From a checkpoint of a small transformer trained on Wikipedia: vocabulary 1034, 5265 steps.
Each number is 200 + 20 x the weight over its row's rms, rounded and kept within 0 to 999. Layers, rows and columns count from 0. The size before them is the row's rms in percent of the matrix's.

# layer 4 MLP down (transposed), 384x160, rms 0.164, rows 337-363, columns 40-79
100,186,186,214,180,232,198,216,183,191,169,220,196,209,271,207,185,197,220,211,190,204,189,227,176,215,237,205,181,214,215,201,181,198,180,201,216,186,185,196,199
103,191,200,215,196,206,250,182,198,212,169,237,225,237,193,216,186,215,219,225,195,183,214,195,221,192,178,221,217,218,204,189,202,213,229,181,178,229,188,191,197
100,186,200,207,145,186,189,195,197,170,237,227,195,164,217,222,198,199,231,158,193,218,175,212,221,209,209,223,174,186,204,204,209,199,227,210,236,222,164,225,211
102,228,212,145,225,198,226,190,159,211,197,212,159,235,197,221,221,240,199,195,184,199,216,182,198,185,208,188,243,256,207,187,182,189,205,212,194,194,210,214,182
110,182,165,167,201,223,188,195,232,134,251,182,216,193,210,210,200,213,203,214,251,216,204,223,184,193,170,192,173,234,165,181,227,169,212,173,199,219,232,195,195
104,195,184,211,219,181,194,218,191,222,223,223,150,220,189,197,215,192,228,183,204,212,195,201,187,195,207,162,224,192,223,213,156,211,205,213,199,197,213,227,212
107,216,243,198,230,174,174,203,186,202,208,216,203,186,248,218,183,195,198,183,195,200,153,187,184,212,139,203,179,205,186,210,215,213,217,208,197,222,188,218,200
094,186,207,221,222,212,243,219,232,230,177,186,197,237,195,206,207,181,191,171,183,187,214,200,200,208,208,229,216,235,211,191,200,164,195,213,205,207,189,224,235
099,216,204,197,191,241,224,215,200,197,217,197,183,217,210,258,186,219,182,212,194,228,252,193,246,212,210,226,218,212,209,190,222,206,213,194,189,226,211,227,184
091,202,193,219,175,186,175,168,199,247,190,192,207,192,199,198,178,212,155,194,187,218,220,219,188,233,207,205,187,214,220,199,203,210,205,198,199,171,181,216,225
100,219,178,206,239,171,211,161,220,202,214,213,167,206,221,215,205,216,209,227,193,209,236,220,209,136,231,214,227,208,188,207,169,216,216,185,217,206,233,218,199
104,200,208,204,184,216,207,207,175,180,171,217,230,234,184,209,221,172,188,205,200,200,207,217,217,201,196,203,185,227,223,175,152,196,223,185,191,213,190,248,191
099,208,197,181,190,209,186,199,207,163,210,192,164,233,213,251,194,192,234,189,177,182,201,194,231,202,196,211,184,193,218,212,187,213,195,157,199,254,222,207,180
098,210,202,197,156,199,199,160,223,221,199,235,203,181,164,194,209,198,209,221,228,213,219,202,188,198,195,178,186,201,197,211,184,240,195,242,239,204,209,225,183
104,226,188,226,199,180,199,176,173,243,185,171,203,235,152,180,179,193,214,194,226,201,219,189,198,202,191,193,236,221,218,195,169,220,232,196,185,186,183,223,215
100,201,200,215,261,205,214,186,164,163,198,175,225,232,175,196,179,192,199,180,231,194,206,211,208,175,237,219,206,238,222,179,181,211,213,240,213,196,172,206,210
093,183,207,209,172,176,165,182,180,193,181,227,214,204,226,225,213,210,218,210,204,247,198,250,176,210,181,169,194,202,194,206,199,197,180,241,242,194,185,202,220
095,220,201,233,185,180,140,170,207,186,188,203,203,188,184,197,164,190,175,159,205,219,200,228,187,175,198,211,190,193,187,192,173,181,179,180,227,208,241,170,190
109,191,202,173,225,206,195,196,160,190,184,168,225,217,193,200,203,243,226,229,230,236,218,224,198,169,158,189,198,175,213,204,215,211,187,189,165,172,170,215,169
096,177,211,188,173,178,173,205,191,225,199,199,204,215,171,220,217,212,237,164,203,161,192,178,195,199,181,195,206,202,209,209,181,187,192,187,183,197,152,186,175
097,180,200,202,170,211,209,212,187,201,187,161,196,219,201,258,186,237,190,210,158,208,197,186,187,195,166,216,214,187,210,204,195,172,215,238,242,187,209,182,203
096,174,214,241,185,181,219,184,207,222,206,193,188,168,182,234,182,210,222,219,233,194,211,217,191,166,185,202,260,209,160,246,183,223,214,199,191,173,232,201,185
102,184,215,167,193,198,170,170,220,195,188,182,246,222,178,204,216,237,210,195,189,233,215,215,212,135,178,207,196,164,196,190,205,229,160,157,224,195,229,206,189
114,184,223,215,210,191,202,190,201,204,161,185,203,118,207,208,216,213,230,241,183,214,234,188,218,230,203,213,166,162,208,181,191,225,208,181,212,203,194,183,192
094,185,201,202,202,135,161,210,212,192,157,190,214,211,169,226,176,181,185,210,206,197,179,215,185,194,225,173,199,173,152,192,187,219,206,198,211,167,187,206,234
105,235,200,183,180,209,238,223,193,203,178,209,202,190,217,199,163,195,188,219,210,210,203,208,205,225,211,202,190,212,191,202,194,228,237,242,212,212,215,203,208
094,193,161,195,177,193,228,195,203,228,213,242,183,184,183,195,156,217,210,177,233,188,166,160,205,216,210,206,194,181,209,195,230,199,191,191,203,176,191,191,197
# layer 4 MLP gate, 384x160, rms 0.285, rows 338-364, columns 40-79
097,196,218,201,229,212,228,223,212,214,207,219,229,188,238,247,186,200,234,172,202,213,207,203,210,209,225,204,173,201,243,217,199,174,191,183,191,213,192,178,202
093,198,236,217,237,243,197,183,193,219,177,228,184,212,222,219,165,236,160,205,232,209,225,202,161,176,205,195,191,184,195,198,197,193,206,212,194,221,153,186,188
097,235,193,211,194,180,176,180,209,199,216,198,166,185,205,215,202,203,173,211,215,186,190,215,171,199,179,219,235,218,196,219,159,201,196,207,213,171,223,231,203
098,184,222,217,197,233,196,184,168,160,206,183,175,229,208,197,193,202,161,200,197,210,190,195,242,179,226,212,209,208,246,216,215,214,223,188,189,181,165,203,185
101,204,217,187,202,246,222,164,203,200,209,194,203,231,188,234,219,210,206,195,195,213,197,204,218,173,165,200,218,218,193,242,184,173,177,203,165,170,200,173,224
098,184,173,201,179,194,184,198,226,232,200,166,204,205,193,188,164,237,209,225,187,182,170,183,162,186,214,232,199,216,199,184,221,203,202,215,199,197,213,202,201
094,226,199,171,172,224,162,201,220,194,177,208,188,210,194,162,185,197,195,172,225,220,191,227,219,191,202,193,225,166,248,192,248,221,211,225,228,186,191,219,193
107,210,209,186,207,206,212,210,154,224,206,227,179,201,197,233,193,202,196,224,211,196,212,201,222,221,207,229,172,229,192,189,198,190,219,240,200,189,211,185,209
087,224,232,195,179,200,200,188,211,216,223,214,190,192,220,199,211,224,188,179,164,198,204,211,190,238,222,217,213,222,188,168,194,206,185,189,223,236,221,210,196
096,213,214,212,199,228,188,249,201,224,188,214,196,215,195,218,185,221,200,175,220,128,236,219,205,220,194,202,183,201,220,209,189,198,228,147,209,188,208,195,210
108,211,191,196,189,202,202,185,198,198,218,232,216,205,195,228,196,189,199,242,178,191,184,222,194,185,212,187,196,216,212,166,187,215,229,193,170,229,231,170,198
104,220,190,194,199,239,221,169,212,243,193,198,170,197,192,179,196,151,173,192,225,158,180,181,208,142,163,183,179,209,200,223,202,207,204,210,187,222,216,189,210
098,184,195,169,187,207,214,161,173,191,206,183,206,160,216,183,214,185,194,211,205,211,189,170,195,200,241,238,190,238,223,231,204,167,207,205,205,172,188,213,190
095,208,186,219,191,206,184,176,226,180,169,167,177,203,190,191,191,215,219,222,181,200,208,195,193,210,211,203,236,190,230,171,206,175,165,190,225,219,190,235,184
097,209,208,186,209,195,184,211,183,201,217,190,205,212,205,171,176,208,222,235,172,188,178,188,185,191,189,185,200,185,208,184,221,180,203,218,194,201,219,187,201
098,221,224,223,199,187,174,160,184,219,165,195,192,210,208,160,225,222,199,221,245,190,180,216,180,216,246,224,172,176,211,184,194,187,220,221,187,179,196,230,189
094,227,179,206,220,228,165,208,202,206,175,191,189,185,185,206,174,186,187,199,207,203,224,200,234,217,216,199,230,218,245,191,211,185,180,202,219,195,196,178,202
099,203,248,253,163,161,213,204,200,220,170,234,194,209,228,220,211,221,236,228,211,187,210,195,186,208,255,192,186,205,172,243,193,177,197,199,212,226,225,239,202
093,219,193,209,210,192,197,165,226,207,211,156,208,192,219,211,177,227,206,190,208,203,202,203,174,238,243,161,197,221,178,220,227,190,206,190,249,181,230,194,211
094,209,199,181,206,222,166,227,213,214,169,208,173,205,194,190,239,195,208,152,193,149,204,192,189,209,213,194,214,197,186,190,205,165,200,220,211,193,215,165,223
099,206,174,215,203,202,215,165,193,184,170,198,174,183,185,204,192,203,197,181,186,200,177,196,208,212,236,179,210,207,218,223,198,196,193,158,155,187,149,183,209
104,191,217,182,148,267,224,180,220,200,227,190,237,197,197,156,190,211,229,207,210,162,226,204,196,195,195,179,213,194,219,196,204,185,228,218,219,228,257,202,204
109,193,200,192,227,208,193,171,228,194,221,236,170,210,180,192,208,190,230,191,202,222,190,188,192,195,201,222,196,201,187,185,161,180,204,199,191,195,172,186,227
093,160,250,249,244,163,207,206,214,236,178,188,195,232,186,195,171,186,174,231,209,159,229,201,228,192,223,157,190,212,191,214,192,219,230,184,208,228,228,213,228
104,188,179,221,202,221,197,170,192,189,197,140,193,210,175,188,169,171,215,164,218,208,206,179,164,190,189,186,229,193,249,207,195,182,183,213,199,248,190,201,167
093,195,190,206,176,204,229,191,204,189,226,200,204,208,212,175,224,223,186,206,219,185,191,195,178,210,199,174,236,184,193,192,207,204,217,205,177,185,166,191,192
091,226,181,200,180,204,209,191,193,208,222,193,208,210,165,210,197,197,227,213,220,210,248,199,205,213,152,236,184,199,222,189,184,198,192,230,215,206,158,209,203
# layer 4 MLP up, 384x160, rms 0.268, rows 338-364, columns 40-79
101,187,197,214,202,191,198,195,180,192,188,198,198,239,231,241,182,194,237,229,193,167,179,195,202,208,219,195,181,186,212,176,174,242,193,220,217,210,200,212,197
102,214,185,201,191,229,236,230,184,193,204,241,201,170,221,205,184,185,190,154,162,194,210,164,221,218,216,198,223,228,182,206,192,201,191,210,208,199,195,241,200
101,196,205,198,169,211,234,250,219,180,207,216,220,199,191,183,177,217,187,218,179,235,178,218,206,195,223,216,173,195,188,188,205,187,177,192,220,213,181,216,201
097,202,170,197,219,165,183,181,207,212,246,202,223,230,206,174,184,187,202,197,215,191,186,204,193,200,229,186,196,233,228,183,230,209,170,198,179,230,201,167,199
107,212,207,223,180,166,172,205,212,234,197,209,195,237,201,243,175,183,244,212,195,196,204,190,206,181,183,216,195,188,241,180,213,156,195,192,259,212,170,220,213
095,208,202,198,211,202,181,211,227,192,219,194,192,210,219,194,185,224,183,218,209,165,146,197,200,186,181,172,208,197,165,207,209,164,213,194,199,218,223,209,169
103,173,201,189,183,236,200,217,175,231,216,213,165,241,189,203,178,222,190,194,224,197,194,172,199,210,234,216,177,208,191,211,186,212,217,225,170,125,166,195,198
105,174,180,201,200,182,199,204,183,207,173,198,208,208,189,202,205,183,215,174,222,228,199,183,193,235,227,167,183,214,177,196,202,175,174,168,195,218,183,172,192
084,179,228,245,204,211,198,216,192,202,222,229,206,190,231,212,183,190,203,211,168,200,184,189,205,210,195,195,178,209,204,224,194,219,230,221,188,243,225,191,201
091,230,223,186,199,192,196,202,199,224,204,213,210,222,157,193,186,202,210,214,196,189,177,176,198,211,221,203,197,236,191,187,219,203,223,203,185,203,213,182,201
103,227,180,194,201,207,180,227,192,189,162,179,164,223,200,220,176,229,199,228,210,200,180,190,194,209,227,201,208,225,208,191,218,187,221,158,199,197,210,232,223
098,217,150,194,177,232,188,220,212,214,212,204,205,235,198,207,187,186,170,220,176,251,211,197,222,210,211,175,189,181,199,217,208,191,218,223,184,229,212,192,174
100,251,213,222,206,179,184,205,186,216,193,202,194,228,205,212,245,213,214,224,221,190,201,161,200,191,208,257,206,182,181,214,235,164,222,194,194,178,192,217,191
102,205,213,202,170,179,140,191,210,191,214,171,189,158,206,209,203,223,189,181,224,212,229,207,213,212,172,208,211,212,218,254,191,231,199,196,198,226,192,215,188
087,178,191,211,200,201,172,194,218,196,171,246,196,195,205,218,210,188,201,209,175,179,164,204,189,199,224,204,210,187,194,208,229,199,217,189,188,184,192,176,176
092,217,231,228,193,186,200,212,202,170,173,167,211,216,164,210,211,205,237,230,212,197,211,166,174,225,161,214,203,194,201,195,227,191,228,183,195,222,196,156,215
101,223,193,189,190,175,208,178,194,147,237,172,201,194,201,212,196,192,203,181,197,193,197,201,200,202,219,231,196,191,201,210,176,186,190,211,213,216,181,174,192
102,214,203,165,222,194,239,160,198,182,183,179,184,207,218,207,222,209,208,172,188,204,190,182,213,194,205,224,216,173,214,222,191,220,222,173,193,158,177,216,218
092,212,197,203,212,236,234,157,189,191,197,185,211,234,193,259,198,230,191,191,222,203,203,204,201,180,196,210,219,168,205,231,186,215,217,192,246,181,222,196,219
103,149,218,195,189,194,218,219,201,214,170,196,205,174,183,212,202,220,236,164,189,196,190,208,195,213,215,246,183,152,207,215,200,197,219,196,193,196,180,174,242
105,196,186,206,229,181,210,170,203,243,191,206,202,219,149,176,162,195,216,207,212,256,202,236,185,198,197,204,221,206,174,187,220,152,181,207,216,185,205,202,189
096,166,189,196,178,216,203,157,232,199,188,183,218,219,177,201,192,191,224,215,193,169,187,240,187,174,211,205,184,174,214,193,211,160,235,207,245,186,199,180,206
099,203,215,209,215,212,193,186,202,192,178,209,208,173,212,216,160,201,193,211,201,250,184,213,195,209,193,239,191,205,188,190,187,219,215,216,222,188,179,202,224
096,167,204,196,226,182,199,265,180,223,222,247,189,230,197,233,203,209,186,194,181,178,229,218,199,198,182,196,210,198,202,185,207,220,161,171,205,216,196,214,176
103,205,243,188,226,247,188,190,221,224,227,209,214,190,226,224,217,191,175,227,167,182,207,187,194,210,188,199,233,216,194,216,204,216,231,200,195,186,194,232,197
096,218,197,235,197,196,216,194,216,250,243,199,178,159,215,154,193,202,223,204,197,194,192,176,193,215,185,219,205,173,188,206,190,204,200,224,213,194,193,170,216
103,191,194,162,204,207,182,184,250,186,178,197,201,192,188,192,185,211,207,194,193,220,208,195,217,215,211,176,198,210,211,181,209,186,219,211,186,171,160,183,175